Weights of a small GPT-style language model, trained from scratch on English Wikipedia: width 128.
Each number is 128 + 32 x the weight over its row's rms, rounded and kept within 0 to 255. Layers, rows and columns count from 0. The size above them is the row's rms in percent of the matrix's.

# layer 2 MLP gate, 320x128, rms 0.0867, rows 7-41, columns 64-127
size [ 93 117 106  99  97 105  92  95  96  91 105 100  98  85  98  95 103 107 102 109 103 106  95 106 101  97  89 100  89 102  92  95  98 100  95]
[[119 113 149 133 148 123 100 129 172 109 110 111 108 163  91 172 187 115 102  68 131 141 126 111 152  92 184 164 123 109  84 151 170 121 152 142 126  77 147 158  79 125 149 146 181  64 133 145 104 140 129 101 163 129 130 115 175 188  91  90 158  58  76 118]
 [146 109 145 157 170 162 145 135 127  28 130  64 101  73 153 161 141 128 128 129 153 102 126 167 136 119 123 120 186 135 140 118 154  96 126 130 134 118  99  86  88 159 119 166  96 102 117 150  84 120 166 190 105 139 119 230 148  93 140 153 153  96  85 139]
 [148  96 100 136 147 127  83 133 173 144 138 134 123 107 148 133 197 128  97 159 174 140 118 159 116  85 146  84  83 110 167 152  88 177 149 121 158  94 107 161 103 139 199 128 104 225  96 122 111  99 142 121 145 163 142  99 180  94 124 147 142 138 150 101]
 [122 137  91 125 108  81 154 118 153  57 113 137  74 174  72 100 132 134  94 158 115 121  88 141 133 161 108 134  92 160 120 147 136 111 130 197 111 110 128 116 105 117 125 146  95 140 136 101 110 161 120 152 179 155 153  98 164 179 178  58 166  99 125 151]
 [183 171  60 137 161 122 140 162 150  94  80 123  67 139 150  73 114  87 146 131 151 149 124 166 104 143 113 125 103 152 113 139 118 135 103 130 148 151 120  87  82 151 189 169 107 105 165  85 104 120 158 132 158 161 145 155 168 137 104 155 124 178 127 117]
 [127 158  98 156 189 119 130  81 134  58 125 115 117 138 197  81  75  89 127  55 128 131 171 117 156 133  98 150 128 103 154  52 119  82 134 136 146 126 159 125 153 111 166 157  96 104 114 116  85 156 177 175 109  78 158 180  80 150  98  84 102 132  82 164]
 [ 74 121 141 181 128  82  75  77 120  78 103 132 107  75 143  95 140 154 125 153 134 146 142  81 193 112 149 145 182 129 113  62  94 127 119 170  84 138 137 102 127 121 144 106 102 184 126 163  74 143 183 129 190  89 110 162 178 158 142  58 155 116 126 116]
 [204 113 103 117 146  77 119 102 154 189 153 177 185 152 160 186  64 132 143  95 143 109 106  89  87 108 143 117 133 137 118 129 101 163 106  98 157 102 123 167 119 131 171 179 151  47 132 135  80 129  88 140 145 135 159 108 200 137 146  90 153 123  79 105]
 [194 133 152 182 128 111 131 123 161 129 137 141 129  85 159 109 105 151 110 131 142 122  76 174 121 157  73  99 139 183 111  79  72 154 130 171  93 147  87 137 145 149 133 134  93 131 144 105 102 127 145  95  89 181  85 134  99  93  70 185 166 140 130 116]
 [ 88 101 148  95 113  93  74 153 159  66 143 188 104 128 102 107 146  97 110 160 134 162 105 140 116 162  83  93  97 113 159 169  98 158 158 127  63 103 136  84 176 135 122  90  72  85  97 131 125 140 188 144 199 100 181 174 146 133 129 152 142 116  91 100]
 [125 121 115 181 136 113 105 145  76  77 120 148 172 136  57 125  32 107 135  94 130 152 122  86 128 136 110 140  97  55 131 120 124 160 159 114 157 156 143 128 171 169 204 134 124 131 104  94 110  99 113 158 125 108 107  90 165 111 109  92 114 105 139 200]
 [116 173 113  70  91 135 114 105 171  91  80 135 136 170 102 103 165 111 124 120 105 101  85 129 127 166 140 112 149  89 113  80 119 138  83 115 102 153 176 127 124 139 111  90 156 136 148 182  59 136 124 109 174 141 108 177  79 156  70 113 117  82 125 133]
 [121 136 166 152 111 117  75 132 107 134 107 115 129 115  56 161 106 165 160 107 185 141 156 194 140 102 129 170 119 143  64 160 154  98 181 170 108 110 107 182 131 191 169 152  93  83  99 141 139 124 116 135 132 145 195 129 124 111  36 130 116 136  96 120]
 [170 115  86 119 150  84  89 129 160 122 127 146 119 114 157 154 122 114 104 173 133 119 182 114 211 159  85 153 190 150 180 116 115 100 153 146 116 103 126 122 157  91 160  81 153 120 164 108  96 129 109 143 144 171 165 187 125 155  88  85 167 160 130  42]
 [151 136  55 120 131 109 148  98 203  91 125 153 177 123  85 137 150 157 123 130  96 139  89 151 134 103 174  96 194 108  69 129 168 141 116 132 127 104 135 174  63 192 113  95 132  89 113 116 123 128 199 198 113 180 137 140 111 124  69  94 121 128  95 105]
 [157 161 136  99 134  82 153 100 171 112 115 111 128 155 135  81 147 141  85 148 142 110 125 204 120  78 166 125 107 114 118 189 166 125  80 112 100  82 127  63 136 114 127 128 150  75 160  85 122 134 166 130 135 115 146 109 135 152 113 118 214 108  92  71]
 [145 174 113 101 146 104 102  87 100 116 214 154 154  65 111 104  99 129 181 128 204 136 158 177 149 213 136 119 130 130 151 113 105 201 108 128 105  90  86 153  91  74  45 123 126  75  87 136 117  94 114 162 139 111 133  93 119 137 136 165 112 115 148 130]
 [127 130  82 101 115 133 130 111 165 128 200 147 154 130 142 113  68 178  78 146 167 122 105  94 170 110 152 136 105  91  41 142 108  68 122  96 148  81  84 166 147 157 109 138 143 117  81  94 151  77  80 104 137 131 172  78 121 141  73 125 135 114 136  60]
 [160 144 127 190 128 128  93  96 148 101 153 163 113 184 144 148 106 122 145 132 161 141 152 155 119 109 143 152  97 128 137  63 118 160 157 156 126  69 154  91 129 182 163 150 159 123  98 150 133 146 138 111 107 140 152 105 154 125 123 125 164 153 209  80]
 [165 147 211 140 139  97  84 139 137 116  99 131  87 180 149 142  89 124 166 130 146 156 106 161  90 101 101 139 130  86 101 172  72  72 113  90 172 124  84 136  82 197 141 108 113 113 182 122 105 110  97 160 101 157 114 105 166  90 137 133 183 118 112  83]
 [130 188  95 110 134  95 141 177 198  98 137 150 109 111 125 135 160  81  99 121 166 135  98 154 150 138 113  89 142  80 130 142 105 171 124 180  54 128  90 146 171 134  82 121 146 175  68 193 155  91 125 146 158 139 128 115 119 129  79 124 169 150  92 114]
 [139 108 128 100 138 137 118 125  76 114 155 140 132 123 144  78  74  94 143 147 157 115 114 137 143 125 146 105 188 162 103  89 153 129 109 162 116  88 113 169 151 160  93 135 124 100  81  79 110  90 188 197 118  99  74 122 124 116 135  85  89 176 155 139]
 [138 167 128  96 133 112 150 156 124 118 132 137 140 101 132 135 141 126 150  91 139 197 120 146 139 134 148  71 187 166  98 137  95 127 131 158  72 147  74  52 138 146 103 123 136 134 134 130 128 106 147 146 149 196 121 119 114 132  74  72 143 102 108 114]
 [131  93 196 147 119 131 163 141 102 111 123  93 107 133 171  87 117 109  84 159 142 168 107 123 111 115 126 144 153  71 129  92 144 172 185 185 103 100 103 148 113 149 129 116 160 102 112 125 119 140 145 133 194 162 173 129  47 130  69  61 148 152 122  92]
 [148  78 124  74 120  74 100 150 101 102  84 112 153 148 180  91 137  98 124 131 154 158 118 140 129 143 117  59 135 126 130 112 194  91 136 139 152 116 116 145  85 171  47 141 125 113 131  97 106 158 131 197 133 166 150 111 101 106 135 116 185 162 140 158]
 [156 167  92 179  76 188 169  99 123 113 121 132 160 186  96 145 145 110  54 115 147 166 101  87 168 124 128  87 160 119 143 107  78 127 125 143 106 126 104 150  96 152  82 114 107  71 130 121 113 142 159 179 170 153 154 158 195  94 129 155 138  67 114  68]
 [179 189  99 173 179 153 124 121 118 146 119 110 157 131 128 114  64 118 125 185 101 144 116 109 152 140 124 122 168  76 102  61 157  90 118 162 122 121 120 168 168 162 105 149  55 181 125 107 142 112 152 116 159 138 125 122 121 104 131  77  64  96 108 162]
 [124  68 176 115  84  79 188 140 154 156 116 128  41 109 119 108  42 135 140 110  98 134 134 136 151 126  75 143 131 117  86  68 127  92 152 124  86 111  90  74 123 122 176 142 158 177  86 102 113 140 172 151  82 174 188 171 140 172 131 126 118  84 154 137]
 [122 108 148  76 137 148  95 141 159  80 132 124 111 129 104  98  96  97 124 205 185 185 126 113 184 215 132  84 104 132 166 122 101 118  82 148 129 178 109 121 129 128 183  88  96 115 199 125 117 114 175 117 148 147 126 150 109 105 132  90  93 163 103  94]
 [148  79 117 168 177 123  96 120 169  94 176 150 125 139 144 108 120  65 173 208 132 172 135 115 149 161 126 135 113  80  81 127 160  57 146 160 123 205 108  52 144 136 161  85 107 128 109  99 126 110 168 138 129 140 157 157 155 113  93 140 107  74 110 119]
 [140  89 122 180 126 104  94 123 181 150 140  84 133 172 148 156 111  99 102 160 116 110 121  76 155 183 120  99  63 116 131 128 104 110 181 120 136 105 174  96 121 111 182  75 156 102 170  90 180 124 194  95 145 109 181 133 118 138 185  59  89 126 151 104]
 [177 184 138 107 120 150 123 106 124 104 147  67 129 125 182  94 145 128 150  85 108 130  97  79 110 141 151 111 129 127 132 125 173 142 130 155 175  94 160 168 126 110 137 185  84 154 146  81  91  85  63 102 166 171 120 122 174 109 158 150 116 184 146  97]
 [127 145 133 111  76 128 167 162  90  93 104  88 122 124 119  96 143 135 170 143 121  90 106 143 162 140 164 139 192  94 143  64 118 126 194 133 102  94 145 170  88  97  92 177 100 177 127 122 108 137 135 118 106 172  96 188 110 127  68 167 115 163 120 125]
 [128 126 146 144 141 122  91 108 110 171 211 118 180 116 119 124 150 149  93 127  56 119 132  89 145 101  98 120 110 155 147 176 129 162 129 128 181  69 158 107 173 124 150 171 124 121 149  85 145 196 155 116 106 101 146  87 120 102 170  88 158  91  97 113]
 [ 96 112  98 163  91  87  69  86 106  70 161 183 132  87 117 132 143 100 117 166 115 120 171  67 172 171 110 166 103 130 149  83 129  92 129 164 114 128 148 114 142 128 124 131 180 147 146 144 161  67 149  90 121  78 187  94 113 179 172 104 156 111  73  99]]
# layer 2 MLP up, 320x128, rms 0.0884, rows 7-41, columns 64-127
size [103 111 101  97  96 101  90 101  97  90 102  97  99  83  97  96 104 103 103 106 100 103  93 103 104  97  90  96  89 101  97 102 101 105 100]
[[113 131 174 109 181  74 110 144 169 104 157 145  81 141 101 136 139  84 109 107 127  85 113 141 152  73 116 129  95 110 128 111 140 147  76 151 168 134 159 161 128  96 206 120 184 128 109 140 139 120  95 115 163 124 174 101 157  73  93  77 124 128 157 163]
 [145 139 146  80 109  98 137  70 129 161 100 173 165 159  92  86 136 149 114 148 125 149 109 106 186  45 173 138 142  98  64 138  81 142 168 104 144 109 148 140 160 116 149 175 150  50 132  85  85 129 105  77 150  57 164  79 133 173 118  91 112 155 190 107]
 [103 173 129 123  82 101 153 168 133  57 183 138 150 145  46 108 112 102 135 117 138 146 168 132 125 130 152 182 106 108  84 102 153 114 111 187  97 142 116 163 125 109 161 138 160 100  71 135 107 175 133 212 119 126 121 144 132  88 127 135 117  57 142 137]
 [146 132 115 100  81  91 239 124 185  84 133 152  88 155  75 127 151 130  97 157 149 162 101 146  94 151 127 157 108 140 111 146 107 143  95 183  96 136 130 136 118 113 196 163  67 182 139 141 109 159 133 193 143 134 167 113 151 165 120  53 142  92 136 133]
 [155  82  99 103 152 173 125 101 122 112  83 158  87 169  96  51  98 111 119 103 181  85 120 106 108 137 181 112 140 129 133 109  64 160  85 120 125 109 162  92  99 194 148 102 155 157 159 130 101  85  93 132 122 151 154 197 179 127  57 169 105 151 147 133]
 [115 120  90 118 146 223 191 122 122 162  63 125 133 127 123 164 137 174 102 138 135 153  97  97 137 146 147  62  68 104  94 143 129 128  89 120  86 151 130  78 106 188 224 160 132 110 117 130 112 138 148 156 136 123  99 185 157  99 128 157  87 106 162 109]
 [141 141  58  73 152 191 130 177 156 130 178 149 134 172 100 153 129 126 105 119 129 115 108 159 105 144 117 112  91 161 148 162 107 124 159 114 212 114 112 139 135 128 110 130 139  59 163  74 158  92  91 111  84  92 146  96  82 109  95 196  84 152 152 142]
 [132 131 144 114 136 141 162  98 148 116 111 137 110 186 137 168 180 130  96  79 142 117 178  49 169 126 130 137 160 194 135 108 203 146 167 151 126 134  68 141 147 114 105 118  47 133 189 111 145 163 138 107 129  51 123 152 129 146  50 130  73  83  87 123]
 [125 197 182 101 209 127 168 139 201 101 128 135 192 182 137 123 142 159 183 103 159 112 106 131 114  98 100 190 106 121 113 167 110 162 132 124 109 185  69 109 162 103  77 150  91 137 111  98  76 152  94 141 170 123 157 142 134 112 117  78 123 102 141 123]
 [ 99 115 172  99 123  88  82 148 143  70 149 182 100 137 134 107 136  95  93 153 129 133  96 154  95 173 104  98 113 125 184 157 107 148 158 135  73 116 131  95 174 152 119  88  69  88 109 137 147 139 173 128 199 108 179 173 164 127 116 149 123 126  98 101]
 [130 194 130 152 114 128 128 107 106 143 194 168 100  98  98 153 189 148 126 110  72 168 174 177 122 163 150  98 102 146 125 157 159  93 116 112 131 111  62 143 148 120 136 104 137 145  83  90 156 169 119  97 142 134  90 130 131 117 195 160  61 123  95 131]
 [133  87 140 199 154 108 124 182  75 168 166 120 105  98 159 152  82 126 139 147 165 146 180 119 152 108  95 146 119 183 136 172 128 118 150 121 142 123  83 120 119 108 133 134 123 134 107  86 180 130 129 147  89 103 152  92 160 105 178 141 143 189 132 146]
 [120 101 202 176 128 141  88 124 176 119 129 159 127 165  93 140 105 189 152 134 122 158 168 190 136 131 120  91 106 109 116 116 112  80 175 189 102 125 119 136 157 172 156 132  44 113  77 160 164  99 121 125 150 191 169 118  96 102  98 130 134 135  84  71]
 [ 87 138 168 138 118 194 156 131 112 158 128 107 139 131 107 100 134 123 167 109  84 110 105 154  55 112 132 131  56  82  80 130 158 139 135 119 145 159 131 153 126 155  81 138  99 146 106 133 170 126 133 112 113  80  65  58 121  81 159 160  79  96 123 216]
 [ 98 150 173 115 104  84 132 147 172  88 103 104 149 113 132 108 152 177 131 145 106  46  76 140 122 165 179 101 194 197 108 136 130 135  71 125 129 136 132 153  69 154 116 100 132 120 116  69 140 131 176 176  99 152 130 174 110  91  79 131 176 135 114  86]
 [123 144 120 179 121 124 122 164 113 136  96 135  81 140 157 170 115 125 161 129 110 106 117  91 122 166  96 136 151 144 123  95 115 155 183 165 176 162 116 152 162 128 113 137 136 160  93 132 119 111 116 136  87 134 128 149 143 104 179 149  61 192 150 130]
 [133  79 164 135 102 155 135 117 169 136  69  94 142 188 133 148 128 157  93  77  55 105 113 139  98  38 157 106 150 133 151 149 143  72  97 131 138 168 139 127 131 156 179 153 153 138 143 114 116 164 136  83 135 141  91  72 141 114  83  73 144 117 136 144]
 [ 75 102 126 167  67 105 163 157 117  84 156  93 155 154 111 115 125 119 131 107 117  77  50 139  99  92 142 197  86 157 142 135 157 102 108 128 171 141 143 109  93 101 126 125 165 140 123  93  98  91 129 124 115 138 113 112 103 159 109 123 132 175 141 104]
 [100 101 103 121 132 165 135 155 119 120 154 106 150 150 104 116 105 102 115  56 121 127 127 132 158 115 140 104 104  96 115 113 176 126 141 139 157 110  91 196  93 150  76 162  92 150 140 186 169 187 202  82 126 107 154 161 131 157  79 202  51 144  85 199]
 [ 95 140 129 110  90 117 123 101 142 111 144 142 140 115 145 137 145 172  99 142 137 112 150  79 126 145 162 138  60 136 138 122 198 114 130 180 147 123 161 106 130  94 116 173 141  88 126  49 183 168 159  83 135  94 160 119  96 173 181 110 124 139 159 141]
 [103  64 171 174  95 142 159  62  61 156 140  80 155  93 129 157 134 182 152 134 106 112 102  92 119 103 149 145 120 196 104 115 159 113 141  75 177 135 168 129  87 110 129 115 138  84 183  51 113 164 106 121  76  76  95 149  72 116 145 149 102 141 201 172]
 [139  45  91 128  79 153 117 127 108 143 152 154  48 121 152  89 204  54  87 100  92 160  80 162 159 139 155  79  99 111 196 114  99 178  99 120 130 139 109 149 112 178 130  76 170 109 121 116 141 102 147  92 102 111 148 162  79 157 138 125 124 176 140 134]
 [151 179 128  83 108 179 160 136 124 152 151 119 134 103 118 140 183 127 113 128 109 173 154 125  97 133 136 109 191 166  85 155  75 155 158 154  80 184 122  53 159 194 120 127 123 148 139 153 123  73 140 138 136 201 137 135 142 106  69  97  95  82 115 114]
 [112  83 150  93  76 104 129 129  77 125 149 124 149 136 118  94 129 101 176 184 135 102 132 126 103 112 143 130 102 194 116 138 114 132 148 127 120 138 126 186 101  47 121 100 115  80 143  57 128 151 132 138 137 121 201 111 100 153 110  76 136 129 138  95]
 [ 28 161 119 118 111 102 153  97 142  88  48 167 122 152 137 114 138 106 153 152 104 124 126 111 105 115 123 143  63 111 131 147 183 112 118  93 153 124 165 164 151 140 162 128 129 173 145 133 184 124 112 163 117 175 181 150 106 141 147 169 108 113  55 142]
 [168 153 116 156  77 154 138 125 154  77 134 130 168 186 105 149 149 117  88 103 149 152 104  69 157 145 104 103 180 134 142 114  99 117 128 159 132 102 108 140 145 112  70 113  91 123 114 149  96 162 179 153 146 123 158 134 161  79 109 147 136  87 138  75]
 [ 90  96 134 114  76 121 138 158 142 124 136 116 103 112 177 132 203 140 136  67  94 170 127 129 110 111 116 158  98 206 161 204 110 175 108 101 124 124 158 108  96  64 143 121 192  98 134 122 157 164  83 146  79 136 108 141 101 142 134 146 176 144 171 101]
 [137 141  74 112 131 164  66 148 119 118 133  65 221 116 129 148 191 114 126 133 159 125 143  85 109 163 175 121 143 143 178 176  91 155 128 140 152 158 181 165 152 128 124  57 110 135 173 136 133 135  99 103 166  75 105  99  98  93 133 147 109 171 143 122]
 [126 109 154  69 136 149 121 133 170  56 121  97  72 149 130  93  94  92 144 204 188 165 111 137 149 178 134 106 122 119 155 117  74 116  78 146 145 168 124 123 157 162 191 103 120 150 182 149 114  96 124 146 171 108 133 134 115 114 121  81  98 159  84  95]
 [ 98 209 163  96 105 107 169 146 106 153  83 122 121 112 133 120  99 160  86  62 124  81 165 120 101 102 137 110 142 171 159 105  86 196  94  60 131  93 153 196 148 110  98 147 169 157  89 155 113 151  97 143  93 118 103 107  79 132 137 114 131 170 161 158]
 [ 70 121 141 141 142 140 111 123 177 113 157 103 110 153 129  61  97 131  64 174 166 140  73  79 135 156 168  88 133 114  82 149  80 130 125  63 130 131 139  94 152 198 155  90 123 124 140 179 133  77 175 138 162 126 146 145  92 145 160  73 106 111 180 170]
 [115 116 104 123  75  97 121 108 129 167  40 139 125 141 116  98 106  79 166 122 136  98 110 112 151 137 135 182 117 132 173  85 112  83 172 127 127 149 148 147 127  96 143  91 133 180 163 175 146 109 166 106 171 140 176 109 134 119 112  95 142 136 134 147]
 [143  75 140 171 153 102 118  70 126 164 100 157 152 144 142 187 122 153 144  77 119 140 117  94 100 102 125 108  49 153  82 205 112 171 186 162 146 118 108 123 176 135 175 158 159  23 141 121 172 119  89 170 169 107 151  77 176 156 174 104 131 115 118 129]
 [103 170  90 137  89  99 133 138  91 133 126 138  80 167 142 103 155 152 117 150  94 117 121 134 107 167 146 125 152 164  67 146 141  90  43  95 147 119 164 110 115 138 226 108 126  81 109  99 124 142 194 106  69 129 153  85 211 117 123 118 172 150 181 153]
 [ 89 105 156 148  61 140  72 177  73  78 114 158 132 125 159 151 103 133 111  91 164 111 113 103 128 123 107  99 136  70 119 125 126 145 201  54 120 141 174  53  45 168 130  80 117 156 154 138 137 153 149  85 153  65 136 107 138 129 118 119 145 127 165 148]]
# layer 2 MLP down (transposed), 320x128, rms 0.089, rows 7-41, columns 64-127
size [ 99 105 103  96 100 104  94  98 102  95 103  97 103  95 101  97 105 104 100  99 102 103 101 100  99 104 101  98  96 102 101 101  96 100  98]
[[141 133 134 114 113 149 150 126 124 117 169 139 141 119 145 187  88 152 112 153 146 163  82 108 129 153  95 151  99  58 168 146 133 131 168 108  83 116 107 136 170 133 108 137 127 176 113 118 144 110 151 143 123 111  46 154 115 148 163 121 113 141  94 159]
 [104 172 100 127 107 146  94 152 121 133 120 118  98 162 140   0 123 112 115 133 135 129  97  99 142 153 130 154 160 121 134 122 112 135 167 130 118 204 147 135 101 100 150  54 134 151 148 121  98 164 124 141 120 136 169 135 123 170 127  91 100 255 120 127]
 [ 91 185 161 102 130 126 129 139 111  97 123 190 161 117  84 130 124 155 157  91 121 169 138 122 153 150  55 168 121 111  68 167 134 132 188 199  83 157 129 160  91  91 113 141 170 111 126 133 119 127 131 108 141 134 154 172  95 147 145 139 141 137 138 156]
 [167 115 175 130 176 100 135  97 139 124  88 159 101 178 113 132  81 142  92 122 106  79 169 147 135 180 117 134 100 132 122 193 160 148 158 129 122 126 196 129 110 126 118 123 124  91 150 136 197 168 123 120  99 116 157 166 147 149 141 107 115  68 154 104]
 [102 129  69 128 180 131 180 133  98 153 115 154  98 190 153 151 135 143 102 155 169 153 132 131 108 186 160  80 140 133 111 161 104 161 162  88  93  98 163 110 145 148 130 114 147 158 141  89 132 129 120  78 104 112 110 167  98 163  99 133  94  75 130 128]
 [ 96 143  68 162 192 151 165 103 175  75  95 141 150 145 148 122 130 150  98  78 145 125 158 129  93 152 140 105  80 107 132 112 149 144 114 102  84 148 160 162 110 121 153 163 182 116 112  71  96 131 176  95 121 112 154  93 133 122 156 110  75  88 115 121]
 [107 132 130 155 130 114 143 118 148 124  70 165 155 113 123  68 154  95 153 172 120 230 154 132  94 133  97 140 112 117 136 116  96 139 150 169 154 159  99 128 109  98  97 129 151 113 129 104 101  77 118  98 145  95 134 119  90 165 142 122  67 163 147 113]
 [ 96 137 154 115  71 120 149 132 107  90 166  80  67 105 107 108 150 140  80 161  57 160 109 183 175  92 115 131 158 140  59 124  64  76 139 154 150  95 156 107  75 114  95 130 168 133  94 102 122  98 125  97 201 173 103 167 122 128 187 113 131 137 166 181]
 [176 135 144 171 156 161 149 150  96 134  95 159 170 130 142  66 122 217 193 164 119 153 104 164 138  78  31 173 128 120  68 156  94 114 111 134 122 112 100 167 189 126  76 167 133  87 110 109 117 104  73 144 135  96 145 153 100  70  78 144 113 138 160 135]
 [134 148 113 110 132 131 118 162 118 108 144 161 122 120 179 249 140 120 130 178  58 114 160 187 137 166 155 128 109 116 118 135 141  88 138 142 136 107 144  88 161 135 124 137 107  94 112  95 108 144 237 142 134 152 148 125 127  95  82 147 119 106  96 139]
 [133 138 148 156 105 117 150 136 120  69 131 143 117  69 154 151 145 134 133  91  83 138 145 102 161 132 155 117 139 129 147 197 140 130 147 212 112 125 187 116 129 130 143  93 161 138 145 168  57 112  99 132 121 155 126 105 116  54 110 141 101  95  63 109]
 [128 158 173 120 101 177 170 124 172 125 107 131 101 114  75  70 139  92 151 127 135  80 111 139 189 105 105  97 177 125 174 114 140  58 125  78 191 169 130 107 142 117 128 107  95 125 157  99 160 149 172 116 219 111  91 141  94 137 118  63 145 132 136 145]
 [ 77 139 173 143 113 113  80  96  58  99 126 152  77 138 123 255 128 142  97 124 138 159 122 110  82 120 147 105 154 175 111 157 127 141 186 179  82 108 126  99 125 120 128 136 128 131 124 132 129 166 116  78 145 108 197 134 123 112 112 139  81 194 105 168]
 [ 87 176  99 156 144 107 151 119 108  98  99 145 139 163 157   0 121 114 172 128 155 217  81 156 100 173 162 156 102 106 139 132 105 163 150 145 114 166 134 182 185 157 111 112 134 137 158 133 139 116 127 119 132 147 185 114 128 104  91 166 141  78 108 123]
 [127 140 153 168  85 121 184 149 139 119 140 142  88 102 135 151 195 183 136 131 139  87 121 135  93 175 144  98 177 145  60 114 140 178  96 119  92  73 180 149 113 144  95 109 126 108  84 164  44  66  88 175 113 175 133 152 165 132 107 125 109 129  83 101]
 [ 87  80 101 136 146 135  75 115 118  92 122 167 115 130 161  62 135  75 157 174 160 145 117  83 119 191 104  96 154 188 171 171  68  49  85 162 173 143 111 133  98 123 170 113 124 144 186 125 114 165 141  78 161  68 118 148  80 129  99 110 122 158 167  89]
 [135 150 116 205  90 161 112  88 127 119 102  88 162 164 124  29  82 146 140 207 147 128 144 102 127 143 148  98  99 135  91 158 151 137 144  85 119 146 124  87  80 129 176 114 177 145 111 177 135 126 154 164 124 120 124 146  96  98 135 130 102 147  88 129]
 [107 105 135 136  99 150 153 107  91 118 143  65 222  97  82  99 156 131 197 165  81 131 133 150  93 158 134 157 110 104 179 123 134 196 123 129 116  82 137 141  99 103 138 114  95 138 146  91 162 154 159 142  69 155  98 186 184 147 188 163 132 154 112 140]
 [129 147 159 117  94 128 128 184 116 156 155  87 167  82  77 168 168 120 146 142 128 193  37 110  67 144 152 123 126 143 127 197  73 140 152 166 166 129 169 166 111  66 115 127 138 133 117 132 127  82 116 181 165 134 154 140 133 107 114 143 149 124 167 168]
 [114 117  86 126 108 147 132  90  97 158 148  99 113 110 110 133 123  91 154 147  98  93 107 161 168 130 135 120 158  85 106 114 139 147  86 107  72 145 113  44 149 133 129  41 138  78 159  89 137  91 125 183 130 162 204 163 142 105 161 113  79 139 113 132]
 [117 123  67 150 139  98 101  65 158 199 125 147  70 133 104  85 117 101 149 195 120 161 146  82 160 132 147 119 152 135 118 102  82 161  66 116 178 138 138 120 117 138 138 127  92  82 180 140 118 162 123 189  75 159 146 126 148  69 121 152  97  92 210  61]
 [128 120 108 106  86 161 118 122 128 156 121 149 149 122 147 203 187  89 173 138  64 134 121 115 171  88  94 100 161 136 204 115 110 184 193 154 117 118 113 132 161 158 179  78 157  94 122 119 110 165 110 146 154 154 132 119  98 138 104 130  82  92 143  93]
 [127 128  81 123  90 150 109 139  94 143 145  58 118  97 156 155 145 123 161 120  93 180 184 156 104  84 140 140 165 132  66 186  88  96 121  86  83  87 116  27 134 148 135 120 121 137 151  96 164 121 127 115 141 124 138 137  97 100 119 130 154 104 131 165]
 [112 118 143  98 143 133 139 158 171 133  95 124 138 139  57 134 150  69 142 115 119  65 158 166 115  98 105 157 154  83 146 122 127 106  93 172 100  99  98 180 108 100 155 165  62  70 188  98 134 167 117 148 155 140 168  97  74 126 118 120 183  43 218  80]
 [ 94 119 177 109 127 161 111 118 141 119 144 153 100 155 161 136  96 220 154 133 113 168 166  70 122 118 100 141  93 149 127 174  63  81 149  61 116 159 108 132 142 110 147 142 119  92  79 142 145 117 185 173  96 130 119 192 140 116 138  70 104 152 125 105]
 [107 140  60 127  71 134 137 170 111 115 114 108 135 169 151 211 121 137 132 161 101  87 116 129 136 101 105 143 125 124  93 137 110 141 142 159 168  47 117 179 148 133  95  92 124 134  91  54  95 104 156 114 183 123 167 155 176  89 173 180 149  66 158 145]
 [ 93 119 164  83 115 110 121 153 141 117 107 180  93 108 129  74 179 143 165 131 126 137 126 158 169 124 131  88  91 193 172 139 108 119  85 156 140 162 108 117  47  68 159  89 123 134 152 132 129 187 122 159 143 181 115 159 115 152  95 131 169 157 173  76]
 [127 183 100 147 186 149 153  79  74 115 176 172 122 131 144  47 149 141 107 154 123  70 128 148 135 145 160  93 194 155 106 164 127 118  54 139 130 140 159 104 145 154  71 120 112 140 171 166 119 107 119 150 177 122  93 120 120 123 149 128  86 156  82 105]
 [154 101 132 139 142 122 160 119  91 144 125 132 106  92 201 241 137  99 110 103  94  50 179 150 133 154 131 109 130 135 118 169 129 103 117 168 150  78 166 120  91 111 123 106 113  90 127  98 144 102 154  96 109 132 154 119 136 166 117 161  75 118  99 122]
 [125 169 123 121 128 112 142 151  96 110 116 115 154  84 117   0 151 119 122 136 149 115 108 226 190 135 105 128 129 122 114 128 129 171  43 144  82 126 169 133 125 138 132 113  99 119 150 153  73 157 113 174 139 138 111 148  92  82 133 154 119 115 170 109]
 [147 109  89 160 154 148 150 167  97 150  92 133  91 124 140 255 123 121 139  65 137 103 132 133 142 139 143 105 113 127 110 122 154 106 172  98 148 126 137  98  96  78 162  76  92  66 147 111 157 161  69  70 110 134 132  68 168 123 126 154 135  87  89 124]
 [130  79 128 192  94 107  94 139 131  93 119 126 123 114 143 140 135 169  63 121 134  73  96 154 119 128 197  89 149 128 130 125 123 107 147 141  79 116 133  74 153 156 145 118 121 123 100 135 178 142 174 177 117 105 124 160  68 158 111 106  83 109 134  86]
 [130 108 108  83 130 115  96 116 176 122 155 119 175  94  75 119 136 137 120 193 129  42 127  78 164 108  95 144 126 119 129  67 122  95 131  97 146 139  59 115 116  96 128 141 136 121 177 100 180 172 122 173 101 148  89 154 135 114 162  85 131 148 135 117]
 [148  80 146 107 144 197 144 116 120  81  81 157  84 178 158 148  91  98 112  95 190 103  91  95  97 125 124 101  84 103 172 139 106 139 175 139 143 220  86 160 120  54 119 152 128  84 142 154 138 106 161 102 163 183  89 134 150 145 111 151  81 159 165 185]
 [127 195 110 117 161 177 165 146 189 122 153  99  97 136 179 185  66 132  89 119 126 127 112 122 145 136 122 154  73 142 146  88 132 186  74 113  98 141 134 176 166  98  99 133 119 127 128  99  92 121 100 148  92 186  93 121 124 179 174 113  94  73 165 187]]